Weights of a small GPT-style language model, trained from scratch on English Wikipedia: 14 layers.
Each number is 128 + 32 x the weight over its row's rms, rounded and kept within 0 to 255. Layers, rows and columns count from 0. The size above them is the row's rms in percent of the matrix's.

# layer 7 MLP up, 2304x768, rms 0.0383, rows 1327-1398, columns 384-479
size [106 102 102  99 117  95 100  95  99 110 102  95 102  99  94 101  90 106 111 100 104 100 109 102  98 100 102 105 106  97  91 101 102 102  97  97 102 101  98 104 104  98  93 105 101 102  90 103 103  94  97  95 106  93  99  95 101 109  98  99  94  99 101 104  96 104  96 108  99 114  98  95]
[[122 122  94 139 101 160 116 132  94  72  98 179 133 171 121 137 128 125  55 127 158 116 119 150 141 134 174  98 153 150 143 158 102 147 155 134 135  62 176 139  92 114  95 163 185 169 103 166 140 113  81 118 109  60 123 143 103 155  95 130 175 125 125 109 134 161 122  54  88 110 114 157 155 158 140 151 123 135 163 136 165 130 115 153 137  76 102 109 112  98 132 106  99 170 138 131]
 [124  72  95 134 128 141 155 112 203  54 115  87 128 128 136 133 185  95 128 160 149 147 113 117  87 111 158 146 159 109 122 164 136  74 129 132 124 165 134 108 149 144 137 127 106 137 115 127 117  91 148 126  95 132 116  89  94  45 133  66  94 173 144 136 142 138 150 129 116 102 124 116 159 159 169  86 188 142  95 116 171 126  13 151 114 123  69 144 153 132 158 138  77 132 144 123]
 [118 126 149 136 115 139 122 100 117 149 132 155 100 168  94  94 126  77 113 129 140 105 148 142 150 169 166 127 209 111  82 106 143  97 111 103  96 150 109 143 109 120 101 163 107 102 148  84 142 164 101 121  72 131 176 117 161 181 151 127 103  87 151 110 139 112 138  83 111  80 116 115 178 133 125 134 156  95 175  98 205 170  89 139 105  97 169 135  71  88 143 145 121 143 153 164]
 [ 91 124  99  98  95  91 149  86 114 173 124 152 100 197 135 156 124 202  98 170 104  82 118  66 118 155 124 163  89 125 152 161 165 139 138 144 122  95 115 147 149 147 128 104 150 123 150 101 139 152 102 125 177 131 134 159 120 106 181 126 156 131 143 183  80 169 128 170  71 108 124 117 135 132 109 145 170 146 130 149 189  64 182 182 190 107 113 173  40 152 112 161 185 129 135 149]
 [125 110 127 123 129 143 123 156  88 138 150 152 129 129 198 124 111 137 112 144 102 124 110 118 131 142  96 125 128  92 158  90 136  78  49 155 126 153 176  99 112 148 139 152 129  97 133  55 120 126 112  96 176  89 128 137 160 122 130 100 126 108 154  71 128 117 121  68 107 170 128 189 103 152 114  54 135 118 170 116 156 116 143 171  80 106 121 176  98  65 147 109  98  94 127 122]
 [109 131  98 137 164 137 122 180 113 140 170  67 180  98 133 148 100 135 115 130 142 101 127 134 152 123 157 102 120 132 176  98 104 134 165 148 178 165  79  85 136  93 130  85 114 110 134 128 164 109 122 169 133 167 150  95 181 142  86 137  70 206 126 154 118 133 123  92  88 159 103 149 182 180 137 181 140 160 144 119 143 118 146 108 167 102 128  79 124 107 135 183  59  93 107 150]
 [183 208  59 101 127 132 101  91 190 162  85 188 184  87 125 200 106 145 166 148 107 126 147 101 116 146 163 139 148  82 134 152 122 168  85 147 166  79 167 129 150 157 198  53  72 128 140 134 137 112 202 116 126 170 152 106 140 147  96 145 137 148 140 143 105  81 120 155 138 151 139 127  96 105 173 169 167 113 160 123 104 145 150 110 138  78  99 147 152 143 182 132 137 144 213 140]
 [ 93 142 129 108 139 156 103  75 148  91  57 130 143 152 113 168 165 143 155  94 112 126 114 108 135 147 125 134 123 134  89 151  80 143 145  77  82  98 131 152  63 108 156  99 167 143 134 108  96 148 115 150 105 162 220 105 154 159 185 177 173  96 102 132  93 151  93 114 118 171 123 145 113 116 125  74 130  81 155 153 241  36 107 148 122 102 152  90  90  80 116 154 112  95 116 121]
 [189 147  94 122 174  71 161 122  86 177 110 114 153 164 146 182 118 148 142 137 193 120  94 114 109 163 137 182 176 138 166 123 142 144  90 114 109 170 136  60  92 155 134 159 100 136 119 108 150 192 132  56  85 169 140 183 100 165 129 133  73  84  79  67 155 166 119  95 112 138 123 144 176  77 105 152 131 169 173 139 106  81  98 115 117 133 123 129  97 149  88 109 139  76 141 100]
 [119 108  76 100 125 137 172 197 131  48 186  82 144  98 164 124 133  75 161 143  83 138  80  98 103 153 152 147  88 135 123 114 184 214 129  94 130 180 118 185 106 115 125 120 107 116 154 140 154 149 163 110 125 120 181 115  77 142 168 159 115 110 143 104 109 133 175 110  96 109 145 118 114 215 152 135 132 178 162 123 137 197 199 151  87 113 128 130 148 151  87 162  97 115  89 116]
 [111 123 158 108 106 106 148 147 214 118 150 152 153 142 121 128 146 167 129 128 129 126 142  89 108 109 115  77  99 114 162 125 103 147 134 148 131 160 163 105 115 144 167 153 185 110 237 114 148 120 168 106  40  70 182 122 138 122 100 141 148 108 119 140 166 180 140  99  45 124 118 107 115 139 134 113 152 160 169 102 172 140 131 105 148 156 102 140  85 116  33  92  99 152 144 118]
 [136  90 105 173 122 117  94  98 105 156 101 162 175 187 133 126 126 184 151  76 159 102 128  84  72 138 182  95 112 208 115 130 157 135  96  90 134 140  91 102 126 139 133 144 150 151 172 161  93 148 112 104 123  66 148 165 142  63 103 150 134 109 151 134 144 105 113 154  86 119 139  81 126 126  86 188 142 145 162 109 171 120 138 168 122  47 161 127 193 144  85 121 108 103 104 111]
 [ 99 108 160  92  55 126 150 106 117 154 124 142  99 151  81 143  99 112 154 126 103 102 176 153 145 102 160 109 122 126 213 154 125  67  83 197  71 142 120  76 119  99 113 130 174 109 107 102 145 127  85 167 153  98 109 164 157  81 111 119 114 201 132  78 100 181 138 166  79 152 162 126  94 155 107 159 125 110 131 137 111 106 148  94 144 123 109 156 158 102 184 165 121 134 155 141]
 [219 121 109 161 147 156 137 146 112  90 149 147 117 106  85 195 169 143 133  88 126 135 127 128 166  94 181 155 133 106 170 129 127 140 141 140 129 113 145 120 112 112 164 105 138 105 170 157 181 178  95  90 125 185  98 130 202  58 100 157  75 152 177 153  98 131  85 113  83 175 132  96 123 202 111 151 145 124 170 152 114 171 114 141 175  91  77 158 136 159 158 162 144 152 126 138]
 [178 188  95 111 154 142  60  55 144 145 162 105 154 156  69  81 127 127 152  89 112 128 115 138 132 143 128 130 104 135 172 177 121 152 125 172 144 177 145  89  39  92 138  54 108 100 132 144 190 144 168 126 184  81 210 119 132 114 134 153 144 116 166 118 129 170 128 108 106 120 107 119 141 149 102 158 125  91 154 186 111 137 123  69  98  87 180 196 143 165 162 118  83 184 115 115]
 [128 114  66 163  69 125 114  88 189  57  90 167 175 133 135 149 111 160 182  98 129 163 115  53 149 147 133  75 117  99 179 107 195 116  87 119 175 145 163  72 146 136 119 121 164 118 154 135 125 117  90 154 124  82 137 101 145 141 161 108 142 112  86 140 160 115 112 157 126 104 143 161 137 140 158 133 115 113 128 116 141 157 202 161 126  72  82 109 130 130 145 140  89 149 173 164]
 [112 161 100 141 130 138 136 171 115  86 158  99 102 118  83 172  92  98 143 111 163 151  56 126 100 106 132 133 122 108 142 109  78 117 110 105 166 153  91 134  75  61 152 160  84 124 146 108  54  95  55 121 122 118 112 103 131 167  93 146  97 110 138  68 155 127 152 167 109  98 115 101 155 138 139 113  98 152  88 126 169 138 109 147  91  86  93 118 127 146 182  93  46 110 140 145]
 [154 168 144 177 100 123 175 140  95 137 100  89 156  88  89 213 119 143 145  78 152 153 125 134  78 106 151 148 112 110 137 142 119 160 116  92 124  98 153 166 111 134 181  91 107 127 167 118  91 115 141  57 106 181 174 126 132 137 150 151 144 178 108  68 153 130 137 105  99 127 181 159 135 146  58 101 153 109 115 161 145 142 132 104 148 135  99 123 126 177  71 152  60 158 116  73]
 [143 152 139 164 124  84 111 127 142 158 133 126  95 103 128 121  82 147 177 127 147 113 108 132 133  53  93 153 130  53 112 197  84  85  97 139 129 121 163  83 134 104 162  95 152 110 140 156 169 137  96 101 164 194  89 148 118 123  96 126  98  85 115  46 171 127 154  84 125  90 160 135 110 192 146 124 124  90 160  99 127 153 107 166 117 113 126 129  94 146 134 148  98 132 143 128]
 [102  99 142 187 104 121 112 185 148 125 171  99 149 135 121 145 175 114 150  86 107 132 123 139 184 102 143 212  91 126 130 160 126 181 117 182 146 133 160 131 118 148 121 155 123  75 120 142 147 140 120 116 149 153 190 153 151 123 182 151 151 105 144 188 125 184 127 126  72 123 143 155  79 148  92 119 104 129  89 107 160 132 144 165 105  74 130 166 159 110 130  83 108 127 146 129]
 [166 149 110 160 176 126 147 179 140 110  93 128 164 126  98 102 111 145 133 162  98 116  87 135  92  97 149 120 153  84 101  87 148 113 117 193 114 149 134  55 139 101 162  88 107 136 154 152  97 157  60  68 125 142 187  68 184  79  68 139  68 115 175 121 156 159 164 124 105 102 152  81 116 231 118  83 128 121 216  93 140 128 177 115 119  86 159 107  84 102 186 106  65 150 146 134]
 [167 149 122 190  99 175 164 120 140  69 163  90 134 130 106 183 144  91 138 137 108 144  89  63 161 154 159  95  84  91 146  99 122  88 157 168 123 140 131 150 128  82 159 145 119 141 143  25 165  93 156 141  89 153 133 114 166 125 123 182 115 144  77 155 129 143 154 122 108 139  98 182 125 192 157 141 138 172 198  97 167 123 113 109  89  83 141 152 117 116 163 155 111 137 154 110]
 [170 146 102 153 112 129 123 157 108 139 140 112 162 164 101 142 109  87 189 130  89 112 145 120  85 127 167 124 151 153 152 185 170 177 101 174 181  76 124 143 143 157 127  77 145 118 144 137 106 145 130 115 183 168 168 134 124 177  63 106  88 144 111 168  97 145 140  96 159 114 180 125 146 121 134 138 111 153 143 141  97 121 114 134 118 162 184 177 120  99  66  70 105 117  82  55]
 [196 156 116 137 166 111 124 110 162 148 142 136 133 154  79 139 139  56 182 142 132 111  85  95 111 104 126 168 146 103 120 182 179 141  78  83 116 169 193 190 142 138 147 165 121 110 139 139 124 111  80  81  91 117 146 118  74 108 115 128 138 154  99 114 117  99 145 107 146  94 130 106 146 132 162 155 198 170 131  78 163 115 106 155 164 106 159 159 124 113 117 112 152 120 160  40]
 [ 92 111 125 113 126 166 139 185 114 123 137 178  99  79  60  88 165 116 135  79 138 110 137 119 143 125 156 192 204 133 138  69 140  80 118 173 190  82 145 132 133  95  84 117 139 136 148  69 108 166 104 132 155  77 130 101 140 109 127 120 157 114 139 120  94 117 159 152 120 124 150 133 126 133 126 102  98 126 139 107 127 145 131 113 121 175 128 139 134 120 137 128  47 109 162 127]
 [138 129  93  98  89 124 147 135 142 158 117 122 121 154  55 138 148  91 102 148 109 137 133  59 136 171 106 207 121 106 154  98 158  90 134 111 101 119 146 122 156 114  70 168  45 100 140 145 137  67  78 124 101 163 145 162  81  77 109 122 172 132 127  86  47 190 194 100 132  90 106 152 184 124 110  92 156 131 137 128 115 168  95 136 134 160  83 107 134 115 132 134 121 129 154 118]
 [171 163 133 103 116 125 120 166 143 153  73 172 137 112 153 117 167 130  84 137 142 129  98  80 112 123 115 129  97 126 138 133 118 125  99 159 141 171 178 144 115 133  96  67 157 120 121 121  96 179 113 192 204 199 177 132 136 122 106  79 103  97 146 166 149 101 158  70 142 113 155 115 187  87  79 114 152 120 104 118 150 132 123 107  98 121 103  99 138  91 145 133 118 103 128 148]
 [115 128  98  99 198 126 113 129 182 108 174 187 112 168  80 148 138  92  91 106 113 112 124 112 100 105 118 133 167 170 100 121 130 143 172 143 148 118 155 163 139 101 141 146 149 109 160 132 166 149 132 137  90 133 137  94 174 128 134 185  60 163 175  67 127 158 151  73 141 103  95 155 195 115 103 177 175 132 160 112 166 106 124 158 159  89 165 123 140 175 131 140 151 122 132 129]
 [179  68 121  58 217 111 146 105 173  90  98 160 170 175  91  77 133 135 110  71 166 112 153  89  86 152 205 122 162 103 163 150 132 163  86 152 174 125 137 108 148  89  97 137 178 164  97  83 101 108 121 102 120 110 163  77 168 171 124 158  57 112 142 128 131 130 112  67  80 108  83 134 198 157  76 126 170 151 199 176 130  94 141 132 104 150 154 177 143 116 105 111 145 116 152 112]
 [141 104 125  88  99  81 135 166 133 103 125 145 172 136 172 209 151  93 119 126 142 140  64 109  84  96 170 158 118 134 151 123  72 123  81 197 175 153 103 181 105 125 133  92 178  87 161 134 138 126 151 146 151 143 189  67 115 163 147  92  70  84 145 154 112 101 112 154 105 129 144 122  95 186  82 130 136  97 142  56  85  88  76 112 166 120 130 183 149 123 171 142 107 174 176  94]
 [156 187  89 157 155 127 110 129 155 101 135 128 126 106 165 121 164 112 126  71 163 131 150 114 161 206 149  75 114 123 160  84 139 143 163 130 163 141  83 156 157 186 136 128 182 122 157 126 143 165 173 162 187 145 157  55 194 135 192 167 133 164 138  76 146 169 114 117 143 129  92 144 154 105 125 137  99 116 137 143 166 174 182 155  85  94 120  18 114 157 149  36  92 178 117 108]
 [133 167 127 114 185 113 139 142 132 159 112 140 146 109 136 109 153 114 177 155 168  73 106 187 132 150 133 166  88 127  94 131 115 173  69 154  86 152 110  93 162  85 124 155  91 119 160 167  71 132 136 155 145 111 142 103 112 201 144 140 124 102  73 119  96 123 146 122  98 109 133 155  95 168 172 111 147 166 126 179 165 130  83  76 207 150 161  81 132 140 176 113 138  92 181 152]
 [ 63 179 132 135 120 188 124 186 166 140 188  95 209 109  75 162 126 138  92 117 172 102  78 176 181 100 139 130  93 134 116 120 178 113 156 135  72 154 139 180 120 156 140 135  48 119  98  99 147  57 111 116 139 108  85  58 129 114 144 141 129 150 140 125  64 114 185  84 112  93  83 119 200 141 139 110  82  97 141 151 126 113 142 178 185 135 115 131  89 144 114 140 132 114 123 123]
 [115 111  67 118 116 126  90  94 175 143 117 110 126 134  90 128 131 173 162  48 124 187 162  19 104 103 128 143 105 123 127  58  69 137 120 188  69  88 122 146 164 168 110 145  78 117 147 111  92 149 142 139 111 115 102 114 143  89  50 106 143 161 139 126 152  77 106 139 121 102 155 139 123 170 130 145 109 148 142  87 132  97 130  73 158 121 145 131 145 111 159 140  53  91 156 108]
 [131 213 105 163 142  87 117  80  96 113 155 138 166 100 145 151 112 108 125 141 132 137 173  95 162  94 146  73 149  72 175  73  70 130 136  93 134  85 135 140 113 183 138  99 112 116 166 122 172  84 117 177 198 143 161 113 108 137 110 134  94 101 195 114 137 142 130 158 131  84 171 156 174 116  97 175 138 151 108 142 147 120 110  78  84 110  61 159  91 117 162 112  98 156 156  16]
 [147 172 149 125  97 142 119 120 197  89  85 208 174  80 153 129 136 114  83  77  90  91 151  81 127 171 116 129 146  99  97  93 132 182  56 162 151  87 168 131 122 113 139 174 157 101  89  97 124  42  88 113 170 156 146 160 138  97 166 129  77 125 139  97 115 125 127 214 137 122 118 182 121 126  77 140  88  90 136  92 151 145  75 129 131  72 104 138  99 157 135 159 140  71 175 167]
 [119 174  85 153 174 156  94 102 140  61  98 135 110 133 148  62 142 175 101  72 152  70 129 149  93 177 154 105  60 108  95 113 146 136 104 184  99  73 142 177  90 119 143 103 173 135 120  59 183 125  76 202 172 182 140 148 120 157 108 154 141 163  71 127 137 141 166 185  97  93  72 138 143 109 100 164 100 170 128 180 146 107 145  69 162 103  47 140 129 124 118 157  58  90 120 149]
 [113 135  81  84 201 126  47  78  98  90  90 150 140  96  99 135 186 124 102 133 117 139 137 151 171 145 112 182 153 163 127 137 166 125 125 126 133  72 173 141  96  79 117 170 143  94 134 116 148 115 100 143 154 164  88 108 136 142 123 163 119 129  81  91  78  99 132 156 109 107 118 158 193 101  71  89 133  73 171 147 116 127  65 114 102  92 130  97  89  95 111 107  98 115 166 152]
 [126 148 145 188  72 127  84  60 169 126  99 175 138  81 108 108  93 136 116  96 118 138 139  85 120  91 138 117 113 163  94 111  68 157 100  94 103 104 150  97 109  81 154 115  82 136 157 133 159  32  84 179 205 128 118 120 182 148  91 133 108 146 123 149 112  88 151 127  96  82 107 137  94 167 117 165  96  80 139 121 165 153 120 116 111  66 180 164 118 151 102 136 102  96 136 145]
 [154  94 116 163 168 124  68 167 114 121 154 163 168 112 160 115 136 146 114 141 124 144 149 128 103  80 155  99 129 104 129 151 148 120 152 174 149 177  98 193 140 116 123 110 154 198 167  68  99 128 134 156 119 117 170 104 168  52 133 124  90 125 239 148 110 140 153 134  59 186 145 152  98 106 103 119 176 146 142 143 121 137  98 166 158 167 130  77 139 130 131 152 153 108 158  53]
 [132 105 114  58 202  80  63 140 100  61  95 183 129 166 144  92 157 101 134  97 104 159 113 131 122 157 144 168 141  83 158 129 108 123  93 161 182 111 180 152  90  99 107 118 163 106 114 118 146 145 130 125 135  68 127 133  70  99 181 131 117 146 144  92  94 167 118 102  90 100 119  94 107 173 144 135 166  82 110 154 188  95  96 115 133 131 212 146 131  90 149 114 103 175 145 176]
 [100 157 116 123 173 127  86 113 141 122 102  90 170 101 151 121 150 112 115  66 185 108 145  91 163 149 174 186 174 126 143 128  66  30 113 159 134 192 113 155 112  67  75 176 181 113 158  84 133 117 142 114 136 130 162  61 133 125  54 148  86 176  84 115 125 107 105 183 129 129  90  91 120 137 137 115 126  95  61  90 132 163 136  45 121 137  85 116  69  91  52  78 120 156 122  64]
 [119 172  72 128 131 155 131  74 139 117  70 169 159  91  77 168 104 110 103  88 132 142  38 149 124 168 169 158 113 105 170  95 180 106  92 165  83 111  93  87 131 138  93 119  91  88 144 103 130 122 167 132 140 146 159 104  85 131 123 138 140 163 181 153 140 119 116 128 122 144 171 110 120 166  98  85 109 101 121 166  87 128 127  65 122 152 109 101 122 135 119 155 128 106 135  87]
 [142 136 132 174 124 146 156 113  92  74  76 194 134 143 132 174 176 180 108 138 107  67 142 133  55 151 157 120 178 159 135 136 167 112 110 163 122 108 114 121 146 133 169 142 135 143 134 131 154  71  89 152 104 108 151  89 180 140 142 182  48  96 158  78 158 159 172  83 145 128  56 187 197 108  87  93 110 137 156 103 140 119  51 196 144  76 138 138  83 114 148 109 102 105 131 158]
 [134 178 108 156 107  81 116 161  88 112 159 170 180 120  64 184  79 120 134 105 110 107 135 145 111 184 125 106 176 101 162 147 175 135 135 114 100 128 176 152 108 114 186 189 124  69  97 145  70 139  76 163 109  59 118 101 164 172 132 121 185 146 145  74  52 117 137  72  80  80 172 157 143 134  82  63 102 113  88  92  94 170  68 132  96  69 150  53  71 112 137 152 143  68 138 146]
 [121  97 143 134 148 110 188 104 137 146 101  94 112 121 107 107  99 136 142 107 121  99 118  89 119 183 123 105 139 171 121 117 138 101 104 141 189  99 119 123 143  83 149 105 127 142 130 116 178  95 145 165 138 100 140 137 165 105 116 145 127 108  98 152 127 159 160 139 122  75 115 111 134 122  89 112 131 161 186 125 105 116 137 109 111 145  81 159  97 164 158 101  74 117 195 144]
 [102 156 111 176 119 164 124 136 153 158  98 111 188  57 178 102 129 103 148 171 140 104 141 122 208 104 173 166 177 103 145  82 185  77 162 200 175 170 170 149  78  63  99 174 127 146 173 133  88 134 169 106 141 144  96 146  59 188 177 160 148  91 114  94 153 117 123 148 142 148 100  92 131 135 145  17  97  89 177  98 200  75  91 141 111 121 159 114 147 162 122 160 124 113 121  98]
 [132  90 148  63  96 179 128  80 113 143  80 123 153 163 150 134  74 106  97  66 128 214 134  59 207 158 130 136 100  83 179 155  77 116 119 149 161 127 115  38 143 126 132 137 176 146 125 119 112 124 136 120 104 140 191 115 152 154 151 108 159 101  93 203  81 188 110  88  88 102  96 101 104 162 133 112 126 134 164 160 191 102 136 179  87 112 102  86 100 155 136 113 125 120 166 132]
 [157 107 155 156 145 115  37  98 165 127 119 107 130 126 135 112 118 101  97 153 117 104  80 142 135 154  89 169 112 171 156 137 162 106  95 133 140 139 194 115  84 111 117 155 184 131 141 154 106  45 104 155 114 194 108 137 107 135 149 136 111  99 128 153  99 143  97 115 127  90 108 127 148 105  78  63 132 108 140  63  92 117 120 162 120 106  90  69 174 120  84 135 108 149 122 135]
 [183 136 161 164 160 112 150 149 120 120 169 103 159  93 101 119 123  98 205 149 147  94 143 111 128 186 154  79  77  42 134 141 147 147 165 149 130 116 146 118 134 124 127 137 152  83 143 126  93 124  97 136  91 105 177  95 184 133 123 158 142 129 140 131 146 143  92 171 123  98 136 124 143 191 150 128 111 183 165 148 146 116 131 139 107 100 144 154 118 147 113 191 131 139 127 132]
 [187 178  93  99 111 114 169 104 152 169 137 118 170 128 144 147  89 142 106 119 147  96  98 136 127  61 122 133  77 111  94 168 100  98 136 150 125  66 156 161   8  75 137 100 131 107 122  96 134 172 180 114 144  86 181 137 132 141 100 157 130 122 142 115 188 130 142 109 114 188 126  85 123 166  91 151 126  73 132 106 110 134 104  99 133  47 113 119 138 111 116 167 122  81 144 104]
 [118 105 102 131 155 126  98 119 140  99 101  72 110 161  90  83 149 115 109 137 156 132 128 102  89 145 160 112 101 118 129 151 100 151  33 123 170 123  95 131 125 113 113 112 109 122 152  85 156  73 195 122 143 109 136 120 146 117 106 141 183 152  89 111  27 149 136 155  80  92 112 150  62 142 163 109 113  95 124 161  99 151  85 171 136  88  68  68 141 116 111 124 108  65 127 111]
 [187 168 104 129 109 121 142 136 132 131 123  88 111 107 154 120 155  77 158 109 180 126 135 113 118 187 128 105 125 117 150 143  79  95 117 142 192 106 137 112 101  83 106 110  66 107 131  54 110 180 120 141 101 159 150 122 104  90 150 123 100 106 152 100  59 130 165 109  85 153  92 133 128 161 174  91 133 141 115  71 113 146 142 110 110 186 138 132 110 141  83 144  92 160 116 164]
 [168 109 131 126 125  61 102  78  89  46 100 111 159  96 147 144 139 205 105 125 107 130 104  86  98 100 173  75 129 123 146 117 130 163 175  45 130 114  96 104 105  57  61 161  96 164 155  86 160 128 120 110 117  91 150 121 183 121  83 166  57 111 160 115 176  75 160 172 125 145 102 123 130 128 131 136 124 163 167  97 162 161 145 195 104 150 148  93 139 146 116  84  57 101 155 145]
 [115 125 122 104 133 117 116 120  72  96 174  89  90 127 115 153 139  89 100  72 111 152 128 105  84 102 113 143 122 122 107 148 127 125  73 132 152 108 172  94 162  94 139 144 123 119 177 105 120 124 149 113  88  79 144  83 149 115 187 173 103 110 133 111 103 132 107  95 137  91  54 164 134 137 161 105 201 107 168  95 162 172 144 105 128 101  88 113 148 118 129  59  83 156 125 185]
 [101  82  71  92 182 120 136  72 173 144 135 154  98 183 166 129 149 132 117  99 122 141  75  31 149  80 118 178 133 122 182 114 127 112 115 115  71 113 127 121 115  56 103  99 178 109 118 137 121 150 149 153 147 101 106 141 152 140  77 142 136 102 134 159 117 107 145 117  80  94 119 152 166 116  86 126 110 110 178 104 109 208 158  95  76 126 131 177  59 159 148 143 126 197 188 138]
 [170 161 104 118 106 149 154 147 153  87 169 178 119 129 128 136 112 126 102 151 178 169 153  99 112 135 127 112 144 126 130 118 126 167 113 164 115 197 166  92 148 170 116 129  55 142 156  80 131 154  86 144 126 158 135 135 142  84 119 134  80 166 145 112 130 110 149 169  67  77 162 129 159  99 100 109 148  93  73 126 115 104  95 152 144 104 130 131  98 172 122 149  77  92 184 144]
 [130 115 144 133 104 103 136 136 105 119 170  99 123 116 155  67 103 142 108  92 123  91  97  55 135  77 119 134 168 134 120 115 139  89 173 152 121 127 108 104 127 107 127 105  88 131 156 167 126 114  95 167  95 143 124 157 122  94 130 106  86 138 154  82  54  85 100  67 125  88 134 112 182 126 175  95 175 122 125  97 115 171 114 138 156 113 120 118 144 174 116 107  57 152 138 108]
 [103 114 147 139 149  94 145 138 122  54 148 151 177  86 111 169 107 166 136 160 123  92  94 157 128 127 106 124 160  97 119 137 172 199 121 143 144 112 125 121 143 122 130 156  74  81 173 144 177 145 145 107 170  93 141  87  78 112 139 114 140 175 132  63 114  90  98 136  71  71 134 165 103 113 121  72  81  91 184 154 129 150  66 120  99  77 128 116  94 163  78 121  99 153 142 174]
 [177 164 159 137 143 152 153  88 126  71 172 175 161 136 100 179 182  93 103 115 159 122  88  81 126 115  89 131 190 163 113 176 140  93 122 133 160 103 130 122 139 141 129  46 137 117 138 191 120 141  43 134  48  95 154  94 116 136 160 111  60  64 157 158 138 156 103 180 120 105 133 165 138 109  83 145 116 195 149  97 102 125 140  76 121  59 161 132  85 161 135 105 106 142 144  97]
 [121 133 131 104 119  97  97 139 167 148 132 149 121 129 127  99 168 169 192  97 140 105 112 122 104 165  83 160  84  93 132 166  76 128 100 108 122 103 127 125 133 123 164 145 162 201 159 104 111  86 148  78 105 177 139  97 128 181 143 180 115 130 103  85 123 162 188 119  91 146 173 167  86 162 132  95 150  62 115 116 149 188 111 169  74 184 113  99 169 143 115 107 135 118 113 134]
 [163 121 160 143  83 114 135 149 141  67 166  77 165 114 160 137 106  92 142 101 110 166 144  87  84 151  97  48  99 114 134 154 146 129 102 167  97 132  85  88 135 117 150 128 153 135 119 175 120 152 113 133 122 167 150 195 140 153  96 137  92 112 147 103 136  55 125 125  95  80 165 136  96 126  92 110 109 173 116  69 182 153 123 126 146  94 191 155 115 122 102 133  75 152 120 174]
 [135 125 138  41 165  72  90 150 180 130 158 150 120  99 117 133 168 151 130 151 138 134 123 129 151 111 162 227 111 152 145  80  97  93 133 156  89 113 155 165 153 136 137 146 107  73 167 103 123 131 118 107 135 174 157 162 168 160 151 158 100 169 146  97 125 108 123 135 125 103 149 114 117 160 120 144 129 123  67 109 113 208 196 156 189 133 165 103 147  85 179 178 132 140  96 144]
 [182 104 120 101 156 147 122 116 116 106 140 119 167 113  83 141  91 127  93 115 187 151 127 112  73  94 121 143 137  84 111 128  99 124 130 102 162 162 130  92 119 136 144 185 147 122 106  76 125 110 130  70 164 145 134  78  78 138 146 135 142 134  83  87 156  60 145 151  82 174  59  96 161 178  92 163  76 196 117 126 146 112  89 176 179 106  73 113 191 162 121 141  99 158 152  77]
 [124 113 165 186 145 134 160 175  88  74  67 173 157  95 124 105 129 132 141  71  98 130 114 138  98 161  93  37 136 110 146 134  96 107 151 114 179 102 154 142 122  98 144 106 157 145 164 116 105 150 114 188 146 119 145 134 106 130 141 145 120 194  87 116 120 155 127  92 127 128 162 110 161 145 145 193  86 124 147 163 139 135 187 137 153  89 136  68 143 107  87 135 139 132 136 174]
 [139 174 171 147 146 160 162 159 132  87 161 169  63 109 187 129 130 105 146  73 163  83  99  97 134  89 157  64  81 117 113 149 190 120  97 133 186 114 125 174 162 107 102 200 112  74 164 116  71  83 139  70 181 139 122 112 142 155 107 104 125 129 115  93  90  74 145 107 169 142 104 137 167 126 138  92 159  99 109 145 175 139 120 138 179  75  65 169 128  77  74 115  95 129 139 186]
 [143  99 147 160 125 121 178 101 135 120 135 114 114  97  94 157 155 146 160 135 172 100  78 110 114 143 103 154 141 109 189  97 109 157 145 113 128 119 114 172 125 106  73 138 149 125 132 157 140 149 145 111 199 136 161 164  88 115 103 118  91 154 139 102 135 161  95 153 145  70 104 128 178 111  93  97 176 114 174  95 131 144  65 132  62 176 142 127  92 152 158 135 133 108 123 107]
 [151 134 117 165  65 116 100 109 105 154  85 176 148  96  88 125 116  58 149 185 166 114 162 105 109 164 119  96 163  84 134 115 148 114  72 138 133  91 127 143 133 151 109 150  90 118 174  42 134 123 153 126 117 163 197 146 127 122 139  91  72 135 158 103  78 137 130  41 120 157 184 187 153 167 126 106 120 137  69 111 184  85 154  84 102 106 125  85 119 133 145 149  80 158 140 121]
 [122 179 143 169  95  94 131 173 117  42 100 102 155 171 157 147 102 168 108  71 190  90 126 150  98 121 117  89  98 134 147 160 157 117 116  89  74 169 127 169 136 110  82 100 187 134  99 132  83 147 141 111 162  75 118 107 127 147  96 138  54 118 137 114 109 150 160 128 142 112 142 145 118 114 104 151 164 153 124 162 111 203 118  61  49  96 169  91 131 103 129  55 145 150 118  86]
 [164 154  82 147 105  91 135 120 151 153  70 131 119 177 133 158  87 162  70  82 120  79 132 130 165 124 101 158 130 112 166  99 135 118 142 121 135 153  82  89 138 124 144 129 155 128 142 119  97 148 138 130 175 159 156 152 111 108 130  95 130 106 104 133 103 107 113 105 144  95 124 127 188 133 128 165 120  69 145 131 160 118  69 137 132 153 126 118 184 136 106 107 140  78 163 151]
 [123 142  75  95  82 147 161 151 102 105 146 151 130 139 171 132 123 107 186 141 150 101 123 141  87 114  95  86  84 167 131  81  79 118 117 117 110 172 154 162 172  83 165 132  86 173 187 138 150  95  70  82 137  89 134 153 140 133 135 133 130 138 101 133 132 143 140 170  40  44 145 145 165 154 100 160 132  77 123 132 110 149 123 126  79 168 133 114 117 151 123  99  97 175  99 124]
 [108 118  98 133 138 149 138  82 108 136 170 161 175 124 171 153 114 113 120 112  92 115 122 111 128  87  85 150 119 116  95 110  49 168 106 131 104 187  85  73 137 129  69  63  64  95 134 106 104  90 109 121 142 124 104 119 117  95 131 121 122 158 163 200 138 161  80 174 125 138 189  99 139 173 132  87 151 129 135 109 115 149 133 221 130 140 184 137 120 110 148  94 153 163 115 206]]